{"num_hidden_layers": 12, "hidden_size": 768, "num_attention_heads": 12, "num_key_value_heads": 12, "head_dim": 64, "intermediate_size": 2048, "vocab_size": 32768, "hidden_act": "swiglu", "norm": "rmsnorm", "norm_place": "pre", "norm_eps": 1e-05, "positions": "rope", "rope_theta": 10000.0, "rope_fraction": 1.0, "qk_norm": false, "attn_scale": 0.125, "bias": "none", "tie_word_embeddings": true, "parallel_block": false, "extras": ["capped logits"], "init": "uniform", "init_std_qkv": 0.0225, "init_std_o": 0.0279, "init_std_up": 0.0322, "init_std_down": 0.0322, "optimizer": "soap_variant", "learning_rate": 0.00882, "weight_decay": 0.0, "lr_head": 0.00833, "warmup_steps": 200, "schedule": "wsd", "decay_fraction": 1.0, "decay_shape": "linear", "final_lr_fraction": 0.0, "batch_tokens": 131072, "max_seq_len": 512, "doc_mask": true, "train_tokens": 880800000, "max_steps": 6720, "dataset": "wikipedia_en"}
Each number is 128 + 24 x the weight over its row's rms, rounded and kept within 0 to 255. Layers, rows and columns count from 0. The size above them is the row's rms in percent of the matrix's.

# layer 8 MLP down (transposed), 2048x768, rms 0.0322, rows 1921-1924, columns 512-767
size [ 99 105  91  92]
[[129 190 127 164 131 125 123 136 114 111 119  98 149 158 125  66 171 110 145 154  77 108 143 164  94 115  95 144 133 133 117 133 109 151 141  94 138 127 128  68 128 160 111  96 134 114 126 117 103  95 170 125 112 158 110 159 145  89  95 150 169 141  80 172 122  81 127 147 102 131 122 115 151 139 137  92 117 124 139 128 165 183 150 109 159 116 134 104 135 131 122 163 140  68 142  74 127 117  80 130 136 136 129 118 138  98 163 113 122 112 100 103 108 158 163  96 105 130 123 108 121 136 139 100  89 128  85  74 158  92 154 156 105 159 117 100 144 122 100 147 132 160 153 101 106 124 113 143 134  99 147 127 138 141 152 120 188 105 127 159 117 139 108 118 136 120 125 137 129 115 106  86 116 103 114 140 133  86 134 136 146  97 110 140 110 103 142 134 131 114 133 135 117 123 146 123 123 119 128 139 148 113 139 119  95 143 144 127 148  83 156 126  85 146 122 130 156 136 113 114 157 133  74 117 131 128 163 133 139 137 135 111 114 157 158 121 121 114 137  76 131 116 172 163 129 107 142 107 127 157 102 120 121 168  69 142]
 [154 113 128 108 142 146 182  95 149 134 104 115 100 173 123 143 120 191 103 134 123 133 125 163 134 145 105 106 114 128 176 170 154  88 168 129 175 120 116 192 118  96 184 135 132 147 123 159 131 106 139 153  92 127  51 154 125  97  86  92 169 117  96 137 117 157 168 147 110 134  71 132 120 159 103 101 107 108 165 135 120  76 153 140 155  96 127 104 162 122 127 136 152 152 104 104 185  72 142 121 101 157 139 114 124 105 120 109 122 126 131 143 126 157 100  95 170 119 182 128 134 122  96 126 144 141 153 129 120 107 152 138 139 130 110 117 105 153  74 143 153 111 133 154 153 123 110 124 128 115  79 148  93 189  85 196 123 134 125 130 118 114 108  82 119 146  86 113 137 107 149  98 137 108 100 133 142 129 137 106 145 138 148  75 123 114 136  99 144  94 144 168  98 112 136  82 137 169  82 121 142 116 139 173 113 103 116 110 120 141 112 149 155 111 103 121  89 136 161 161  89 134 108 121  90 156 120 175 137 137 105 118 111 119 128  63 114 144 102  60 132 167 147 110  99 138 117 121 152 138 162 170 172 152 140 113]
 [120 108 100 146 163 115 141 148 116 121 124 161 170 132 113  86 103 126  82 147 142 133 109 146 143 110 112 162 162 124 118  98 166 128 122  86 132 152 121 138 132 136  86 144 126  78 105  83  88 153 136 125 114 117 139 142 194 112 111 120  94 110 104 136 148 125 149 145 171 155  74 125  99 140 150 124 162  89 150 124 127 132 108 156 165 157 107 169 127 147  92 127 176 147 111 146 121 143 119 119 144 131  65 142 125 110  89 138 168 153 155 160 105 135 115 103 137 129  96 123 115 134 113 165  93  81 132 143 162 143 127 135 109  93 167 124 128 151 129  77 134 139 159 111 140  95 135 123 133 183 103 132 157 101 157 118 103 171 129 149 198 121 138  85 112 119 154 104 120 108 130 185 135 114 103 122 120 141 147 124 131 127  95  89 113 120 134 115 124  83 158  58 131 154 122 171 170 139 156 112 148  92 168 135  90 128  95 110 114 134 111 114 124 111 115 133 148 138 148 131 145  92 133 128 164 139 132 109 136 138 134 131  98 151 141 159 135 134  79  95 155 129 156 185 106 111 145 133 107 124 156 155 153 126 101 169]
 [109 102 150 103 131 108  83  99 155 137 120 109  91 112 119 114 162 111 155  90 102 122 161  95 118 129 163 139 118 158 108  98 112 171 106 116 115  98 147 147 147 126 125 105  69 127 145 154 132 155 139 128 167 111 152 162 171 178 123 138 134 119 102 169 126 124 136 151 105  94 106 116 142 133 118 146 132 107 102 103 105 101 112 118 122 120  94 130 130 144  64 134 132 122 145 164 137 120 135 166 107 118 147 170 110 129 144 114 158 110  94 121 112 120 139 108 162 139 114 139 120 141 153  84 165 158 126 117 162  92 141 125 153 113 142 149 144 115 163 116 136 130 110  90 129 162 144 132 136  77 119 103 164 103 128 126 120  82  92 130 160 103 159 108 131 130 121 104 168 117 166 136  91 123 107  89 162 122 159 135 118 129 109 134 158 159 102 118 117  90 131 162  92 154  97 155 127 127 152 109 103 137 113 127 153 102  97 184  83 134 143 110 125 146 149 131 136 134 149 100 132 107 161 132 145 113 141  82 122 132 121 128 127 109 126 107 146  80 134 147 109 127 128 110 118 148 108 165 130 150 122 137 145 172 118 109]]
# layer 8 MLP gate, 2048x768, rms 0.0322, rows 1922-1925, columns 512-767
size [100  99 102 105]
[[106 135 116  89  99 156 161 140 145 107 117 169 120 113 124  99 133 157 140 123 113 129 115 100 123  89 156 118 177 134 133 117 128 100 131 154 117 121 136 149 163  99 114 154 143 139 139 123  90  87 112 145 126 147 143 171 129 151 156 136 174 120 134  97 149 132 154 153 135 135 120  92 110 141  74 152 150 126 131 168 141 106 142 131 118 142 121 150  86 120 100 165 104  91 190  83 127 151 112  83 120 126 130 134 124 139 157 137  94 137  75 123 146 101 134 137 128 201  89 102 136 138 132 141 136 116 169 144  78 136 157 141 129 153 128 114 125 131 146 144 180 184 144 146 109  93 161 116 133 117 135  74 149 149 150 104 131 137 128 124 132 146 104 107 148 143 159 152 127 128 158 123 117 137 145  86  73 135 129 120 126 142  92 155 159 138  83 142 151 132 117 112 130 148 102 117 147  82 130 152  55 122 123 110 121 123 121 148 113  75  88 110 125 121 152 141 112 126  86 179 151 142 111 124 158 155 128 140  69 135 124 128 110  88 118 149 131 106 113 145 140  71 162 122 126 171 112 150 127 114 129 143 114 134 111 104]
 [133 162 157 174 125 108 140  99 113 140 109 114  86 129 156 133 134 120 118 127 166 102 178 137 117 107 125 118 140 165 115 138 101 127 123 130 126 122 111 103 102 152 129  96 119  93 137 138 195  96 171 179 131  78 127 124 111 118 124 116 145 131 147 114 116 180 102 154 125 103 139 115 121  95 141 160 112  92  66 141 150 116 104 134 122 132 164  80 159 128  97 125 103 156 137 151  83 154 109 112 140  97 115 188 192 123 129 150 139 124  94 106 154 106 158 137 195 171 155 101 101  90 121 158 160 158 178 150  79 118 133 150 105 156 124 121 129 153 161 157 122 145  93 145 120 155 128  81 169 130 120 104 144 133  78 156 100  95 149 121 121 112 110 147 146 135 141 117 105 143  86 107 123 115 136 114 124  93 134  93 127 154 123 133  91 117 134 131 141 142  95 129 146 153 123 147 130 129 122 128  89 112  97 122  95 150 166 136 147  95 109  83 101 110 118 122 159 117 112 123  95 115 135 165 105  95 108 145 121 138 139 141 129 142  99  85 136 114 124 157  90 152 120 107 125 110 129 117 141 141  84 107  91 121 146 127]
 [105  96 161 125 110 111 148 138 159 103 142 134  99 126  86 132  75 173 109 137 137 111 125  78  96  79 167 126 113 108 145 178 124  83 144 127 129 115 141 176 117 128 127 177 136 118 109 146 143 125 147 140 113 146 130 133 154 126 118 112  96 119 118 123 129 128 136 159 104 131 124 183 163 124 182 104 155 133 121  76  95 129 154 101 113 133 110 144 150 156 120 138 119  96 114 149 118 145 116 179  89  97  97  98 111 106 141 107 163 139 122 123  93 165  91 140  79 126 110  94 118  95 112  96 132 138 140 163 161  92 143 133 117  87 133 133 108 123 103 156 136 145 117 147 131 139 159 146 118 137 131 122 115 158 147 127 133 159 122 165 158 128  78 132 121 144 143 152  79 117 127 111 164 118 118 125 143 125 119 142 152  85 145 138 144 104 114 124 155 149  88  93 102  85 147 103  99 164 156 155 117 103 130  91 141 114 120 124 103 131  97 152 124 125 165 154 138 135 113 161 101 108 150  86 118 104 132 136 131 117 134 106 131 101 124 155 130 111  89 157  83 110 124 138 106 151 142 200 120 130 144 127  81 109 140 172]
 [128 126 136  81 105 120 127 132 164 180 152 134 149 159  96 124 122 162  85 124 149 125 106  88 114 146 101 140 132 176 171 121 163 172 157 140 135 124 124 106 119  76 121 125 139 131 147  90 152  73 151 130 121 123 140 136 131 105 117 131 128 134  80 114 166  85 144 129 157 139 108 121 141 167 113 119 149 109 115  99 146 143 121 159 165 117 145 126  95  84 146 107 133  83  94  94 126 119 155 128 147 179 143 128 144 106 138 120 113 121 146  73 128  70 153  91 125 127 145  83 122 111 211 140 138 144 150 124 102 149 111 165  99 114 138 126 128 120 121 173 116 104 127 139 154 161 120 146 130 143 107  93 154 154  71 114  64 117  98 118 109 124 123 119 132 135 114 141 130 132 136 133 124 134 140  79 102 118 168 135 166 143 125 146 146 129 135 127 115 141 124  81 129 104 144 133  65 114 143 120 112 134  98 136 118  96 176 150 142  85 124  97 144 195 144 109 114 145 129 116 116 129 147  90 101 177 148 139 121 144 137 144 102 125 152 165 124 146 136 122 124 126 116 180  80 123 130 111 106 124 161 146 127 113 138 169]]
# layer 8 MLP up, 2048x768, rms 0.0322, rows 1922-1925, columns 512-767
size [104  98 100 107]
[[132 124  93 142 142 148 140 125 127 114 110 122 121 104 147 153 111 110 148 109  90 126 103 156 108 114 153 116 126 131  58 132 119 100  88 111 122 111  82 167 132 123 162 125 139 110  91 117 165 142 174 135 105 110 139 100 152 116 145 149 125 146 103 198 105 126 109  88  95 161  66 119 119 146 172 131  89  68 116 133 152 137 137 125 169 128 109  97 119 101 133 156 167 136 133 124 159 137 134 142 115 122 137 138  95 158 106 156 124 109 133 167 126 123 118 109 136  86 145 124 104 110 128 124 157 166 125 128 120 155 105 121 139  97 131 137 106 114 105 127 153 136 118 134 143 133 134 174 130 161 131 130 184 124 127 132 144 140  96 117 123  66 114 118 101 119  97 130 132  70 110  96 146 141 128 112 117 106  97 150 123 125  93 134 129  86 143 115 165 122 114 161 108 121 126  99 142 105 109 132 134 118 124 125 115 132  90 152  91 105 135 122  89 146 102 121 157 102 149  88 130 163  96 114 122 161 134 129 114 199 112 113 109 108 104 141 206 158 137 117 160 153 126 118 177 131 138 114 112 181 198 104 106 167 182  92]
 [175 119 110  94 137 105 157 175 150 103 130 141 192 145 129 114 121 109 100 139  95 124 114 138 106 117 118 119 140 106 160 138 153 128 138 116 152 137 156 116 146 100 119 148 111 170 162 102  93 125  81 107 128 167 134 138 130 133 123 153 127 153 118 130 150 104 142 110 161 141  98 101 119 129 123 132 163 131 144 150 106 138 153 168 140 131 110 134  92 103 148 124 162 139 120 111  81 102 135 111  83 156 126  89  86 130 127 120 125 161 153 157 139 145 101 156  80 140 127 102 151 144 129 146 113  97 105 128 167 129 115 108 149  80 142 132 127 151 111 111 131 118 124  97 125  89 106 160  92 123 143 129 123 133 155 144 139 163 116 127 121 147 143 115 123 112 110 159 151 124 147 127 127 153 119  87 140 169 173 137 129 117 112 122 160 109 131 126 129 101 137 130 109  98 151 111 154 108 143 124 123 107 165 150 126 122 104 133 138 141 113 141 133 109 145 191 143 129 147 131 133 141 155 137 143 113 168 113 139 124 130 157 121  96 119 137 135 129 125 134 167 120 156 145 147 113 153 145 107 130 129 153 176 116 128 154]
 [ 85 135 173 109 114 161 171 134 112 142 103 142 177  86 222 145  94 101 162  94 131 140 101 134 127 137 144 122  90 161 167  98 165 191  97 100 157 147 152 100  95 118 135 118 154 123 158 129  94 108 133 134 142 181 129 148 123 137 132 117 167 128 101 156 108  99 143 115  73  94 101 119 153 141 109 131 145 108 122 171 104 144 132 102 110 178 160 109  99 163  97 121 117 109 140 144 118 112 125 150 133 178 112 126 114 156 114  83 153 140 121 140 150 119 153 130 135 131 112 134 146 129 133 120 159 116 136 165 151 124 103  93 139 123 109 120 112  98  80 137 106 153 187  69 102 143 103 123 112 108 132 100 107 123 150 135 154 111 143 135 138 146 141 106 139 153  97 107 145  89 117 105 132 156 129 117 138  98 169 170 108 131 128 123 143 136 128 165 127 156 182  75 142 157 111 184 149 125 141 135 133 111 162 157 136 128 127 124 130 145 113 126 123 135  93 145 115 128 133 102 150  94 148  99 112 145  93 121  99 106 111 109 104 108 128 124 141 125 155 177 150 144 104 124 143 127 130 150 120 141 115 105 170 159 128 138]
 [131 118 122 132  93 151  86  82 140 126 111  79 109  89  99 104 116 134 122 142 125 140 156 137 119 131 118 166 127 139 104 142 106 108 136 115 112 140 157 115 101 142  64 147 124 147 144 112 145 112 116  58  96 125 118 155  78 134 124 142 157 142  87 134 141 151 138 117 192 162 100 126 105 145 129 126 177 128 168 181 100 144 123 113 109 133 107 129 133 130 134 110 144 136 140 141 148 153 125 121 167 106 134 115 151 128 115 159 129 131 112 137 137 168 127  60 136 143  98 160 129 122 101 137 148 128 137 124 103 142 103 126  95 150 156  94  70 151 125 145 143 155 109 184 119 160 143 140 138 109 124  94  59 111 170 128 119 117 147 113  76 125 113 133 126 107 121 125 158 137 117 160 131 105 157 121 173 126 151 143 134 107 181 112 115 124 153 169 158 148 124 140 146 114 100 128 131 130 158 132 101  98 140 127  86 114 100 137 149 161 159 153 152 134 159 110 103  91 127 119 120 168 125 122  84 118 133 145 128 170 120 132 147 143 143 121  87 106 129 114 107 176  83 162 113 173  93 111 127 114 125 138  96 107 157  85]]